{
  "d_model": 128,
  "d_mlp": 320,
  "norm": "rmsnorm",
  "bias": "none",
  "tie_embeddings": false,
  "parallel_block": false,
  "init": "normal",
  "init_std_o": 0.0104,
  "init_std_up": 0.0442,
  "lr_head": 0.00593,
  "decay_fraction": 0.616,
  "final_lr_fraction": 0.1,
  "seq_len": 1024,
  "doc_mask": true,
  "train_tokens": 82520000
}
Each number is 128 + 24 x the weight over its row's rms, rounded and kept within 0 to 255. Layers, rows and columns count from 0. Numbers have three digits each. The size before them is the row's rms in percent of the matrix's.

# layer 5 MLP gate, 320x128, rms 0.115, rows 261-277, columns 0-127
107:136159106160122133171104110149118088125117122119127128120113111153127065150118110124147105099151154120142163105071109110117134149090128141149097145142108107106121149124126144167137122071075160130110136120111118149157120158111130185143147127125113145092141139159128147103122139132128157123106086089061168167159125112121171107125125128126110134101121127128124150125102157093089131088162
096:091189114137142141096144136148112119144191122139092118126154117109093124139113094105132125166105095120091108118092174125134138166114133087122098111134166111148127165157133160139128121124077127113115109104154107137157124146163105139164129166154129105119106113150112115129110142121146121147152138086112132103159126135089161121098132102170135098143172144143118093099157148088159119094152
101:121082114112105091116155181164184116103104118156123107124129139145107102100150154168123125119149120141132157152141147182110130126166135156119130104115161159119172121086133168077116142112133131128126140105161112116130141121149148110108140155107125152148141139115141145131150149129154158134146124141115142125134150141121089168071140135108180122127121104166134131101141130070126094059132
096:119124158133114119157115140131112129173129141111166128147150103076125137153126125129103117091117149104159150143151147169165153141059145093152118089113127135148147138168117113133110150113089144130129097121132125091096141167145138087132154126137140134102103151124173145120085152106174173131121098114101138091140048128134121097147109136102109108119104120164156139155136134149146129152106
098:093129114128118151123127146122112138138127129090133120174098121166142130136134119120118089116122110124085127166156087078124157109183182087149152110119078149146161131158129135134119121138118113118125119131093102120119148131117144100156080083130140139113151089140150097105144113079110152166117125113119103146123119124117111152164169179128109109094126155098161085104178133132119161124149
100:100133155108073116155141134104128128141129130133124109118130143160130143136101163134124120115135111126122114121144103141115143087155090150092117134114135098178105136170111108157138062145130147160207152116129124129133142109137078147095148128127114125138063137127104142122130117112130130067119096143168164114117123176103127158121125160135088116156105131140140132120091149126186145103154
112:125079177112124095171117141166106140125090160120162140147111112096110073084133084102090122118153130137128111126134087121146104122123121172139119130162097122135115140124102173171124142178117130136141083156133135124161135112146124126125107128136091131141111107132128139151114136140091107166136134148145116148147149135136116135174078063091132127114154111150134112168159127173102139111139
104:114150129121064121104156120098124141130139149085143131140110114108149112086119092154093111165123110141120128078109172205117115140137111114126144082109131155142098131119101147119118122116144118090126081137155135135148113157129158160133131120151112157095120126132123157118108128111108126080157132126141112105111117105107153157121147087106105133142154148161143124095126205088102134126086
098:164128088088123091128122146103143106089088151132169136158125110104135096127122136138110111121112141112191139076153146113141177148144127156143112143144123159168139122112087119090139103156115140120139151154137145135121151094138139154130117110105114114146089121132130118123112160104073149123152096105148103104117174196187082125119125142108098120146105150166141133133118132115107140141145
103:120185154116155097108125119177159160136110110132142124141131120164131098099129112130141090126141147113148146113137122110149101123135115120113180144098104114092140137141154170110122083114095107107112125131123151155146089145116135122136175136092143156148120100113080148133160127178130128117070137136163182104133097148118126145144093116152128163178097106165152113098117114116102097123161
101:070145154144146137113188101122147092162126109138109105089158120116129145081136108114081116147144174119079126157120148145134126134099101157138137108126143167109117145148148138126158125128118135142129086136120113126145142140087091081165091096102120127121101116139139126142132127149092105148125114073096111118110126151143140171117142096107133139088084123157149138115121114142120112110198
097:130147117187115133156093115126133131060112128142161097117120121113135170155115165147116144163139117154172117126158097093090131180138105179170156087119163094142133136116092133118099135129141113135102111109166104131133116074126154180107156135119111138144135112118089109117147136122138101144135138115093162161153132149115143098102125104152129127100147127124131114139162086147106159121143
102:134107148147116108157127106140106089139073133111105141184124158141088120110108102108134085088084098130103134138124108136100144111152161161137118153112107140134112114111135108153155122133159138107110125139121137171137163139113084134126160160128146166152137101173115082151119150140061139162098092110131152167131147120156149120120155148121132153154155118126135091120126134163181161123115
089:160095139157101151114120143118160122145114145133157108096131116106118110126087091136107102127143166127116115178107111148141127121099103174140114078143059136137153139092156132155120140072104116071121139116156113137123147133104144098096142125148137149129093077116154142155108114138128187160126144163131139135138075127164135111155141122112091074127117154117119141109145142115155131133119
106:083150170111146156098133145139123186156090089121126094137115184107123134114118098115128108154126142129114100100123107112123152159143136126115128119126165139119131121084102140148158120117125135176096103140193121104144151092118133118102148166148143187115116120160146098122137154142133149115122106090061124175149135131106076114127136146125097116135128116135154141105129137143152092156153
098:158136122118082101141129123104104125201126143108129133076137095123057137113096166138115113110144106156124126125142119119112123169120103127079155114122119161126136116152149111145140116121137106101128130127135139143123138134125106148127179105171123141120085128123168149139121152136132104160145092109091093088139130139130143137178133144104108130161133122157113134059067125125144175155127
105:163129100124136075136142102095182137103094134133148115096127111185142141168117114134148094113160144165135102109164139140116128151144142153131144066126130158142126163115108153101127144101141100127118152160133089125124113089134097145100140125161148129129149140170161128104165106132136113143153134110142104132110132144110154182112117160089155077103166124127156160107098108155155125145142
# layer 5 MLP up, 320x128, rms 0.119, rows 261-277, columns 0-127
104:133087107129138120101137141141089116157146097101126126085179133110131155169130145145114161121178149155106118153128144175120145100065137085135137115095126120076132131145126144125150142128123132173094119104124120138129117131100097164152145109098152141108115150134100139116093128116177157136155147137117128142124123159162196150126160151112120141129095092141100123178090121109093118122122
101:142105124141128115173111105116118134163151186149111091072135142132158136098121146138138166121157087109086165138113138130090106096119113133140118137130082162103143110162135142122192087124149112156112120146166145145143126135141145100105118126095121132150120114184125126091128140113110110167089137103157118102142135136110136106110100115122094104055107148104135143154139165129122142146114
105:141094125061113173127098104138125097110140107153107107114138105097165142171106144143100134128152127122107120122132074122114159155147148130123103097153142125142097145129124107120148132174161155147110149118101094114107170130099096093158116154123132117110126132125127106137131082104165098138146111107144067114108077082104114151157104156123105169148154099104135108122096142140118123160113
096:138097131150146145127153140098133142127151136108138072112153154130112149103149142135154149129171174134121152133122114137116106120138112124133084165148103109100118142138125093158175141154125125151134165111123116069172111091081117144125109122129145137112170144112140140110151133126091128097151094107114142121109120148097115127154089090169135129119179165110131164155166093068119113161158
107:146123077130131122173115084109142101140136140130085143121147130128140142150122096140140081107070141163121173129111136097102109077142108142119117111086090136137121115155153124140094161129132087153126122120170101118140075127116126149150073108129143123124093130107136104187084142148135106131109155142111145148173107126116118139139091138084159110085120101142125121120163144117119148107145
092:092128092125101138134148149110150108134106127160112157103111134121070096093155134090161087130121114089133128114142101114142131120121155076142116154108113164154148110124151138174134133115094098101176143158124119164124095127145121141134140102123105188095150106121104119144082102147130130142145102133161133119140095126112193134148157123153148116135133102153081174134114108155158154131130
107:098168134127137125109123157095105172134107126153130133141107135120144125127081121168123203143126125144134121144116141115131159125155154122112146156128102145133123100160140114140141155122164124136117127103153109141099096125104150129063122097090115154133121127126092145148148185157165127143116162100142120125136060084100107070110122139147182111106127102092089120161103133123121121139127
110:144151116093142127146092153137105120138089169118137137143120087137120126096093086121093131149113096093162124147175142129136119136138120140135127150139131123101109117117134121162114166181129127128142130106135136099109108116094112154095141099089131132143088132119157095144101099148096133130136145192104168119148081096153134099135159125099173121178179094149140162156105132146147096131139
102:174135112163150144146086130156116121162116125125173129131089132135129118088120123110145089099155158100150104169099133115163125126165131133141109140139147103114140098114158129078114108145125139114125117143147170106115106112149139180135127132167093111134113126129146132131122154109124163170051096130182161143151140126106154090138136102124081120088159153141126113087115143130093108132131
093:080089153123107128142133148126166133158161156177136135099136124145155114170114124138171107105138111173079139117098108136086087164139144171117129147148121120113142110115130143146126151131147120095077135083165082126127170123127163115100148114150135095099107180140149121127150127142111142143130155110148145103128118107121098101130117161127158142145177138099122119146111109145191136135114
095:131117132106113132079161083130106115125096129147113122147137141110087153098088102157120131110126132148154131221171068125150127122115110126153135143154109157122094123136154153124150159163095143152111140132085120129137172150141088136139146097139111102153126157114151159131139108104195129160149123121129096115113081149134130120133122134133129133131111159176146141104130117122098144161149
100:085137167132079113094117138128110141120143133107125081095103120166146127078101132124139129119137137144135101124134109125103071121090168159132099151132165109180123158150081151137124133111132087123150151122150121164083114093093128122089099079138099117134163145195118138134113105138122131107105112123156104108135100127126131156136123134156152087123159113125122132103155148099144103107111
103:128148072149117117148137085133122107141126145134092115069146172153134091122116123085188117140195128109118117155158119152117133135124134140105106143130156150162105160130110094090144136140152081138126164152099113084180157145161113154116106123144146100126145090135160137111132117106112124120130115137120137086123145133169128091140180135134140131117156157151130134095137176120144124125135
087:095147100098101159089130146164107113107140153130133137116145114162113154121163138165130168114141133166174145082129131110145063114149123110119128127111134123140138073159125111097123113154177158128139109109125116104122088094150124161140149088152100109146131121186147128113129134089122110082123138137077153107117132141085135122164104083111118143118121115152146120098136165158126135156138
104:101105195130135124140113173140128124129127142157115111150139133146121147112095136113152081143161100149171131112118166155119155142142104115085168138123112141164078099153106169172115116141150113150122125095144126152136148122150118117122128108092125107106161098137127154110143136105067124136107112093122131097124152150148164147110163113151125137130107169099197159122163117121092154109130
097:174146124123097154118100091120129124114109135135125136146100127125103106135154121111139089148153123165115113091140170134107115134138112133125096109140103110166070148103148126174155127130138106151084113141151148167126074142116108167092154071092135115115092111132134116125133137131107145151138075128062146150098123101142140092122162141129147150137129120110084143095137166122121139118182
104:134141125072159153143145123110076106131148122123130091101174106093125137121133114153174131158127072155142159123156156171127129147150111108157127159096128119126109140157129145105170116130137113124133132168129130096146147107086090157123116138118132136126153130127106149132096145190113118051089176116105116145087140144127118154140124102148142154116142121171144152122092159128131134141113
# layer 5 MLP down (transposed), 320x128, rms 0.0769, rows 261-277, columns 0-127
102:145104138087102169132125141122175159135170118103079130120142156132127129120170094083136129133155143120134141116147170151121117107159136157123106117113120116162136121144125133128091113174093111117133154157139165165176157145116133144123147163137082135153135079145163150102108104107110137127129112145148166174115180155130069143174140100152106122157141115098134108130118135134133139162141
097:100079170139121142095147109134159115115092114137147119161165137126138107150117118115091079152074091106102110097135133167129142129142141133137105142102140095112087173118144144120146155161125120097124151104120146109137143107102086113157147114124153101109154121121135115155131146133102143098125108095098104136137149127110073127166167102087144152083153064128162107149131141145110114111126
103:110116123155110155131092153128084121152119154122098094120162127109099110107156102158153158172148132129129122169119105143107143119087156116085098101101094119109129156120125174161140143132100115122086139154184157158129119150159122140125105128099110115163159121102128161162113165107115145090129115123133143111118142156126130129107124113171151148125103188098136131145082156183125137132153
102:150152103117159096184145065120143137126103090139100122159091093133141148165132152121104103116122074085123106094153179153127135144093155143158160151112115128160104128123150143126149133105111119127122131125123135114106123100181131147108125115092124085149132122150145174142145174164140146141157153111115135075147103115144089129129127096117143123113085135104141125156131122092094129105145
100:138113168155120133143123120126132129149137138156125124137091121144071164104157175106099143071105123120190124111146085133162140129134132108146145112142111105144110179111138144119116166111168134158119123143168151152150145133162143139131120120114102136104176119124126106123163166138135144117133168128160155132152087116142132147085124132079148138133111071137136176116094175117114146094121
100:103099119140157096114095078117184105128127145106091151106130106141160126129185146159132131109161134093153176155157104192141116126105144098128102164104160129148088133101166130092139107137132097122142134075098135129128116102160129091137131135098160121112125120096128121127119126080149119116133168158142115120164121139160131140114133112094122146136127110156168162136146107167159118130137
106:148135161138125106130153153107153121188110136129127085084090158111109151091138143131126132154167153136172150109119093163146117108142081142173076140161108157126164141120146108150093100121120125154109146130152132115110072109133094144166146134134155087095119083152119144099136069162145134100118093149162138108129154161112131114141113111135124110147162147124109120129134118125148122119115
101:124096144152094129166158089139083144073130130168177165120129140154136128131099129131190156121143089158130144079083119118129105121141109136127097128160171144123144120106136170128133137093140134118126129109120128143157135133120154118184089123145083115094137144136145131099105108137179104104099133103119060130154117147090106151151126122118112113151104115109149117158127111140145139139104
096:100129129136121128171155139186147137139152148119132170135146179148149155121169157113151143137096132101087121145133089151141150123143113076110136124133127146131150118162172158128126098122110130129092098115104106151172102149161164141129150122140106128099166113139098150124112119155114099149172130117074155131146112113163109138146168144104118138189135082148126119148150131145104142172135
102:180097160139138154109130131146110082087095118074120125123153085128144115123098112098168113123126144153116108125151135132105102134135069102130099130100126147143109144126158140116152082120135115134126166150093130140158105131130121106123131131096120125134135109110111136183119125110184137133103115150169144139156178115154140120109118164102078132133117106085106127117142164104080090121173
098:060129137150117107110136102130112138095171103131157126137105175147154156141104146114153159159127109153152114103123121147134129122187096116126117083136124076153144118150132134114115149162155149122117128108107146140111102103147133154133172140125120160139142118081103118094143120151091143169122130137136151098149101120125114183117141100134128174103135099144172166153142085088144105158115
097:135093132132147141141082093147150112190145134135163136131166154152129129164126165127120166093138085101120121132134158160147116134126109123100126102134112123123102134133125124163139143135158145155090072138150102125118099164161123157137105084156116096111093146084193147118115154145109148117118142156123086137107142159090077124109143143113130126132149149133173147121157105113155112140099
102:108137159150116091139159179150150147124115142117122142108133128092126133124148152120137095169113131114145117056133135136177105125155105107165084119152143120139148136125099094134164115134111136082157132128161152154140140105142143151168112107093043124147146087160121150159115147157178090132150111133114160106150108172123122141120115126120165156120118129144149141117109111106113143146126
091:161111125129114143144133082133124160154104115080149137165078163121165110100101092099163106136126143111151105135116129143114100160099089106112094137171128173105126144112112129160139151134144057149130139130137138143110136117126131128078152131140164108130157123118167112120144163110131147124116073101144069107169116135125106113094158130120174132147133154162136151140144131123142152137101
107:135110140136114140157144104130127084111107106114147124131110122149132098116138135114139095126176116100143139109104114167161084132104118143108099124115141130137169176124114116065138138161116127118137163115103123108093102163102126206114109139100117135104154119107184161160104159124141090092131135131151131152097130133129117125144125122121168134174160113136085097120122152107096165101081
093:095148116146144117156109160137130079075133130119132121095118129152163135137103114123079160107144107118122135088100107113165142165098133121101153130132194139099118113124126142105113120082106176160160126120103161115145149113143138121142118145131102139105139118119157146133108115147133120166163130174103153187124125135106151124098127169078118098145163106128181107144149114164125104127102
109:137159141131116152110125121157150139057168090080149124106133115145117102133147063135126117084096111109170149149093100122137113101121125135157125127136088175171124147109142130127128140091153126146153135131130122106120148160117121107130116112157162114126137162163102143162139104090156179109120145129093166121170114100169147105147145135165142136146141150095081104117134109105136145128119